Weights of a small transformer language model: 11 layers.
Each number is 500 + 50 x the weight over its row's rms, rounded and kept within 0 to 999. Layers, rows and columns count from 0. Numbers have three digits each. The size before them is the row's rms in percent of the matrix's.

# layer 3 MLP down (transposed), 384x96, rms 0.127, rows 47-80, columns 0-95
086:522476523517464454460517428423576516494391561485480409508466541436456584522429497502620498552487505453498537423466438584522550501433527476471485467484550510441506553489529504489472501442531433551509471490484547533455545523540505642488506508418468437366537541404518555589496574464469430506
090:552544488436453516502407507430507565528586538457661435530438470536544457482553443461561516521513417366499501495554480574536519557396575522470441502513463533474540504500525560505603480512424477506494544512508443495438484416443496488454454529430583550533488485516491493483569578517501552563
108:468533548474470498576500549464550476534527558494524577522512338477441500513481582580487524516505468506500419482503493417521531561467472534421500541558421509489493369458437587476585477509516494407496532547447510506484453386600463512411571590545495553521506572477522549499517509506512431457
120:511488471524559524425533392541545506522520613366515560519591481487473514556516489448399544497460489527500472489480473464412484453518448503522496511497427417478505529438506499524514398487494598413463566506489490462458433459500393438486459575416513470560517384453492531434469558563523502448
104:465522551532488508613481515573450460597417469459475553473542477532522454491450506501503496467493552463483488510611489534451529514512511500511451525552426450470436529502538503560586490456620546417436593492357512521494509552457454536573516483538499415429541503546501567581487485572550415414
088:387520519467454476366471615572475495534409420440495513514554468464472493571538561437525416375544473574470405549478470479479472533481469501511511551427541526523532519523478512508529477499503468566535501527529545412534465527516593547534426413523479540507497495454638486406538513500488501502
090:417528459380508499500496554517531451513449481533456511431577539565493521572535599402492471521465534423513469563440517503501528447447468597554497451395419534543480510545648453506516519505458453455427470483502487410494494483474469545516475451613487501480437505435551488433421496532497447435
101:473519607465571507485466488502457533505462508463535474453542487448520558565421533571548442490582437502610475486577562569526546502531464365414455587465515496424499490498498504542489521437407511479541501499483436551532501574590549432575564490605457522462523480446515510589513556554483496563
096:494564504565565507508578495473501456488463572467574463581566469581596486484566527530483465465488456522504560478587412410497508513503533567457583596585500502522442578585581522434579451472458467501514486530402461560558503506426465521502486552525516433515535551455475525437584479460538549424
110:459481518465477413603521527515451443536538514500540542509430415439567625418529501579434500508413509559409511511556505419541449474590525462429515471506507454512444448426628556470503442489520557470480448460474487546512464518547473561485520471485452363513539494505443514477464506407469457484
081:435416502574470528478501470556386500460476436527463486464554517486517396481507497484498525598494576529575591618470486459439516508588513433551478484478472511381469485488497544514498513479458524450510508529509555428506483398484468448504493382514603455492535529513581506464452553532542462630
100:504473586540549482570525464499524572577599488500563552527468489520519575492553559537560566509603552576465582384515532546494515528488546494538514491470486514467578488537532564547543615506588553538538448477473529514436472473567457565439605508526367500518562537529496498541491517450572511447
092:518513469512572536455530376487480535565513427463580540447517486480556507465562470495583476508522435409555480506555554614558490549555517500478442498498465490542462474507634425545604491399557458439510526473542491522638567489453460433488504560469515535532546504551447505466548507563478566482
082:556528499440521462419505459463549385497532516560509448492496589507551557473513483532438499570556544550477540420508515484506559527479466497506571509471572493593544444490632546494555468520597528505584570458547437487528469546542555416476529500578545466511503518599457647567526485569499503477
074:492460586595518464494540439502585502524572493471461548520515492528538555449559532503537439457447482502438516440469487451564506497459474477462490505544478522545582432395476462471515497443500515522542528514420488521466394433452512442382537524384488556434453502579480439530344509474584487431
111:568556567455504504498444490507483436572455548424540553531588458416556543444497506615511535432469506452469566504495495549543489472557654546504441490509472487413531512461524531465543381534504529511488443512600492558496426470588596535625449447486422521485495526496500505517539481449484494503
095:579499444475461593480446557426403461467533512391500505464507548540530467543459526517592507408498448353532587445486416506529551483426531498422407463545479569552477475567508505484491519565486431481428419474570533484471577534502458507513482504478448535456532441543472490531522446553521560430
099:458589510500528522449514558550584509417512478549456494487501499475458523622484616507485357489459436459548465552405521500497478554450481556504411477542439441484538461547430423447495466463508463531417529526469486489503540564560504408448494492476487538549536535408529401432460567509445443532
097:488460479545461390514541459405419519476449462494599554438562532526556555410498468520466493507370443462450598492502614531516554452482499518413499526457517553459494483568454459502428568527531523546568548513495592538541475487464506472493487536519570518469606438526538556479445517548492469399
075:453448541493517475547458342578457549526584528458452472479405488472575461516489561457522533558556453485501527603519501535437484522444398498429458507481490480541489564491466569488491489402469539569528506477514515525508649556475588486497448446473474478472617458525463510502518460557474530406
098:535457516554502405533465452539483528572530440529474415381517493419486493498465491483432437496466546520471504383495423579506404507546541456456518540438411443527470451504473454376420549524499497483466495476536406572468464476523531464381462471507523436453573473490547505450471413502487500574
094:536555438461443511496512503507471457403531447540511539558526530579492488518519458499474615445394501502463559578502487544412499439458363540508474575442542456455415522487470482495428432528487554560405471477456422464538551568519543522566507390573500477446520463508479521475552582427506502554
089:475483507511398498603678469503515549428532571486494524451445504508480456577517490569499529492513455465492554562568508503489470481460444541529503440431421451479432561440510472440508493440525603482480439624518458484537571534596428449467430463499503486495439481476468416495529502451559506566
088:508488461601446503518516531324470491433617570528456491535498481468480507495500494572509565496488510519441506475534586540567622555484497521520490468489483517548627548425493444431492475492487537516536546426512502499559423452525453494460508515417505599503434492523572596537486550491575547544
098:432448463539479531499531628422535479447432505519546486545461506477654461528469469507475502487470553484470406512511464477561559508469425550468456519504482388511443472448538464492501525544453511517577474498437552514395374509456518479551482592472516455375508562521492518449448446429576481495
108:565630511445489476622496543567590494392496450449563486476398472477523505472489490500500562499522446498465472530523589540572515387519514478454495456484523527427517505527507414489500564454524465485585433538488425490580546599492577492513541463561564555418489454587470476564457459487491491528
100:518524532556413490472498519625455478466481495532435435397534552378475577501480483491564549480527455494589563507485530491484509522535514484427405460476570556429545502537508549471411353576513518439533531514455482528413494547459527428540525515547483543520497489543441581519607433490496528508
086:541492496527503360613467441521451429461558556373416540442442466512511520387458414504460448494539492475496477473409540485490510429489490426563441435546501528468494516484501485455506528507403488483474507590492571539405450593475490427519528486493519448513431502443454538537458421531552499489
083:495556595517485415470603395516514530507505507538397564619401426572550461497472526475566513551489491426529471501504563574509520451528488516444450445453522496452461497547489511520523532500498514455531526515468495458513507442443383457441504475383477430495586544521447484526462544525374507424
091:533563442421508535524419519526487464508518628523528508545605489504518407513504439509584479512456505517412485476472511535524493512518454423449531425583564488433436600491501489587424432492490486492481555571495469522438496489489506570537478584408511574436535615525452565451506451475529403503
104:515462539516556448469487508543508524545601435545568550499562545516418462503466485612459551422584517502451463482517451505574432521436510495499583527456469609410533589418492495485525467499505515556564605530419603539494486573510476435476511588496465506436432511537533551421471493557472518544
088:570555621559504545487504512499544435495514450473543541528467493571477492521515471492411468568505464461498507512486538513541422496613522528440353502493461450448397523545522485470583492560605440524516492465454450449568492529444425450526575454437547383517522488410513496499536600538512483526
102:584437578525534547482641577515496528459503477567552476498455510559547550577444489605528365487499536472461524461505588597519484488516546487478524538472536491508508555501495537525481490530525545548476489534541542463463536500657504571539464457467414446418524482570418472552512422524487540559
100:603582473597465533492551467541583453532533537538564492619580496498487445540570526471456479477522472499506428489494457480482472468486451513526503560615476509483462563587487471385550543526507428525441581508446493455543555526469419473469551541432500460479378569471473543412512518504470555573
# layer 3 MLP up, 384x96, rms 0.149, rows 48-81, columns 0-95
089:603518496394568413532423460478415555455567596445449606472478459465537492407604476443515477435454446465443517491579478598540527536496454464564495502501525504483521562541488570540443464588556485517536543521480479521469517490466525405460477462554467563499545505493407459512506470566421497491
111:452500452478500483455477460523459574474530469459482471447542469455591442474458579508567490422421526412521497489526480394430454524519534566465493492543550506481434531572533516430546512456596532453486494511539413515480607493384431384487519500540540431480495396472565458457565513607515481515
113:456466554503525472430577358464532512455512479486608545539596547494561474551529534507416533464346515507496521544513467499447565507480458507483559484459526427435536423420505487565464547498626499512432458503487563493569481456479480498495491565569461419508506468405478525522454530538472436438
108:408527535459532549479414486388570482438542537481485521602462465469484519492482459491455439496460487503555604522327497512513501443540557575487486415522576546523442524540426491494520509511435482522551475591629530518523514490521509485380444487591502554520512494454455438484490441505549516502
090:528475522496568584465497530497398455564487487532478392449461474526535534522626508513475560444505426525579433469535418421515458551499501488571468529386473506444512489587496405503479498549505613457490535560570580450473421513553555496542534537481507616482571478540548485500567530532538486503
087:450498552569567425501474520524501460444610492556403401496481472500488429457471511528409502572510425511483474485544514460551479480520492529473511496571540444516497467496325469522521563447545525488468478492549434590453484436545546547452490495525587568613546521501532442535512517582527483389
102:437468530467580565493478514472444578519495550543445527587453444492566465503467389438456425467528481524467413494589523513474477404471507383429458516513566569547590497515495455590435507423464503569532503504457536601500423515545542477564491501570496516551452486512473520546540591546569546504
100:373484491460472478491476546476477567658544476453454500416439579528494475601557504476493543523450488494435454542475428416540541529452494478544558468546435565601532506493541473502519506510517556441496575457565602471486491470468441399534589533524544521464433496527537416532506500555546458455
135:532551543437557513467507451479517507507426561578508440500574506498561422502502545573491529528368430467463549578470515425489553546482456454403518516513442471464476458420520481585513546565553536488451491518520532484488559503405509531518400424489522483512387481519545411546484570546636498507
080:458486456502561438490478527568460447490539534448576413457514412524469581436544579498546521478540399476541477537432522478361436493509446426488574531504545441506520550574479468524453478464495510549498509576495531501540515556660495578538456523484505626492553513431464507477580520503464464535
084:531614515476546472475480456456463422497516508552433492502481467474435461517436583514561559522424495533472560537552485486451469573433490491461392516485524537471468477444453576529500404551540595521497563562603491524505527473487500465494396438412444462427531370521519479460567470463439508587
086:473485524486447488492497465557523542501531347592521441443496598480501500461424548503484456507470491533539547654529416494480482466517531408470472513485529492464442457524499434525492547502569517439471447519514466532524625554408391456641456496539537520488483531577433476465520504458526456485
067:578457500506456434513546602525466496472489429473448587473454557495494475481492485503467546497569532428492452524577506448526530502414467570469513511383510571547550553578517488458460460495592416457549493466566494525511517429488443489523540464497604522591535509482409513547619507447599600491
077:518462514397425526505496624442445516464456569530530499425497550515506441470489429462512521539455504507488476542440539442448499353495523510451526472479520431487433495525427491511537513472429482585476447501591538515449522620559458511549446417565487600493469575515408565452555548541470455474
114:522415482530439609530544555512531477605454569499543450556406482534483462439532540525443476492476568486477458443537594455613454482544507392493629506500539498617482488504550484486432503514387498482499473550518560458532462499549518450473517607475480439486476469476477527495575598518523467492
088:359516508428497481496563529469469551552483547456456491566388412535502510461488468542476479466438510564506549497497531567467516509588617440452453534485542468488521528493590483441449512451440513469506412424574555453556502445574559474585523521542500453475551380405539449527445520470492485489
093:501468523582480517469458514562470544545550470494532461496499474465456416414550516522438492533505460591480589459491469506495472529530466395579508510491518505501415492487420537532415504484531550431555527468598398436525397369454490533462443575524567584447569448479552467595484490539496439518
089:544461432579486433532497524566378515543518493456497586531504524479440534522497542502490544431480527473532562494485665517540517509452468427447500543431621503515503528599531522433473461476513434402497480528563490484482452376528507407553427564451510529556566451510505511420490537466479524462
055:498447560530524404507468485517418512538534524519506425491359452454584507499553566464511564533559489419485507526474499560507467480475511486448425464532608535544492540490486527453469532450428549476595537581488431414514590466513501504495509443524523504442469506372424453439554368507484454479
088:514530554410433470444456470521510479502513412425550440506448598515442422564514521662494485524527541453481522600501564517597469504504539488542481531499489520471454503563499398596524488467522499519464479456507566501525460410532526524490419547450465464516518396482521461495490572483650467504
090:504537500511500566491479461423569468512477507566556472487500512534509447535479487600493507428548519487491476558508490504608573522480559306448566500521461476460455401499315494529502493536535521447563487494475558464484503506497562439483537482517437496481579472526510609521530513440551455422
081:536480470480504514502463583431562577465481582502543434594510520537535408520499577543482418498526458471484551548466500463494527438450465516488525482493502517550484413480493446651408568495575390474505565456530520423484457469444471493522479518508437471469442443506504552619608432475562445489
078:567503394508492402571449597546515502468566506466490496448440506487473457503418459515528428587485555476494500504510507510572514487473424422483461473638530580474445443402525524549519580510452511559478557530563590473536538399436528481517577555540523494407557475514517495509559436565527502498
101:396502508541485486494447447545511493541413547461510529613541440491533438534521555448456587485607532431513515439474578553478507501585546447458527512459478526484433556542442536475451491437528524530517639529543436515436538478537448544452427489572454553539449535507555495492600546571414535463
111:538492448496408447443530566594457537531502500479524582499645592532454443587395433573541482426465522551539510606502500474476507484570467430422549503498495518462511556510573485558519561519443488517456550452500501488502533460484516437596447462538468483558422504463541417477552505565458478559
089:498464622631486419515481507542398483460576464530435591405473490469494470511432403509498525545408547490522531495523561501447546475418496511492498423470517549455561507485482449433537478568510601461534535483498474423459517543474515444582580604424488494564465489509527475555528457537443541511
079:496517531383525484512477537428511551483479556472466577450493514484504516487573524555562627528502386553484510454407554564508475515458479539521589522438536533543512485410567455500504491585463526460474524377582461479626510509484435428596519587503435530456542474497520502437468534542535518523
068:446515469587549479483447447630435441456545626493509472526552415536481554553447434435445526440522488577485537543498541432465442461445446518499556554485498474511481554543564541512493503583547532609507473543461561557438515526508450430520441500500497547476557459417525573512619491474437456503
084:419497559503511442485558521483491438439510501607504469475523521616521486556497447589577463431458544527560556531480427560463570511514565487413438537467458391411566398502515455488556519448500556488481469508506524504454495552539517491502471520477537476576372424434506431448437526543442537554
102:556495507528496418508555513529585377443572489444547520499567441477470497524561464572431506506499499483494479501493572598505377583540480458448484485483433539414471477541473444559495501479508492470484550444486481520572467549559440464490528421445528472604501469485493543413436632380497524504
088:516535517581404493409531499523531393446614540524501499503439516536515469546501449576479493499560531459458562472500554534421456447433360488402533551408544561532544524495483475562505483533488458566514490488483518559425568493473401454549525434508532547542632555462532503547526514476507463467
097:326546480490556481465514424577418493515470467475424499530434487437430519551492478492571503459461573499554432577505530518424395538557569486541483474475515477486453499559443505445474568428565530519502519523498465617601512467429521490559429541476498493487436446415523533432506461507550491541
107:505535418479546422439536558483380499482604482431413584448410486549585540473406495538495518500477512542400477529569514476465564484523526526563564491506578580558528469465573518497438485554475496458515543614496459497509453423485535474577475411563537561532500519533582517515483461500484471438
110:383470434525500506515455529445497487451569497512520429573512535542487531497532601555540489472574459539479554417487598508441406576457577441450469479510572510536512374515469500460453511468494599503550593579569513438416483548556495536499457506519489466522429464602516502530458560553525537545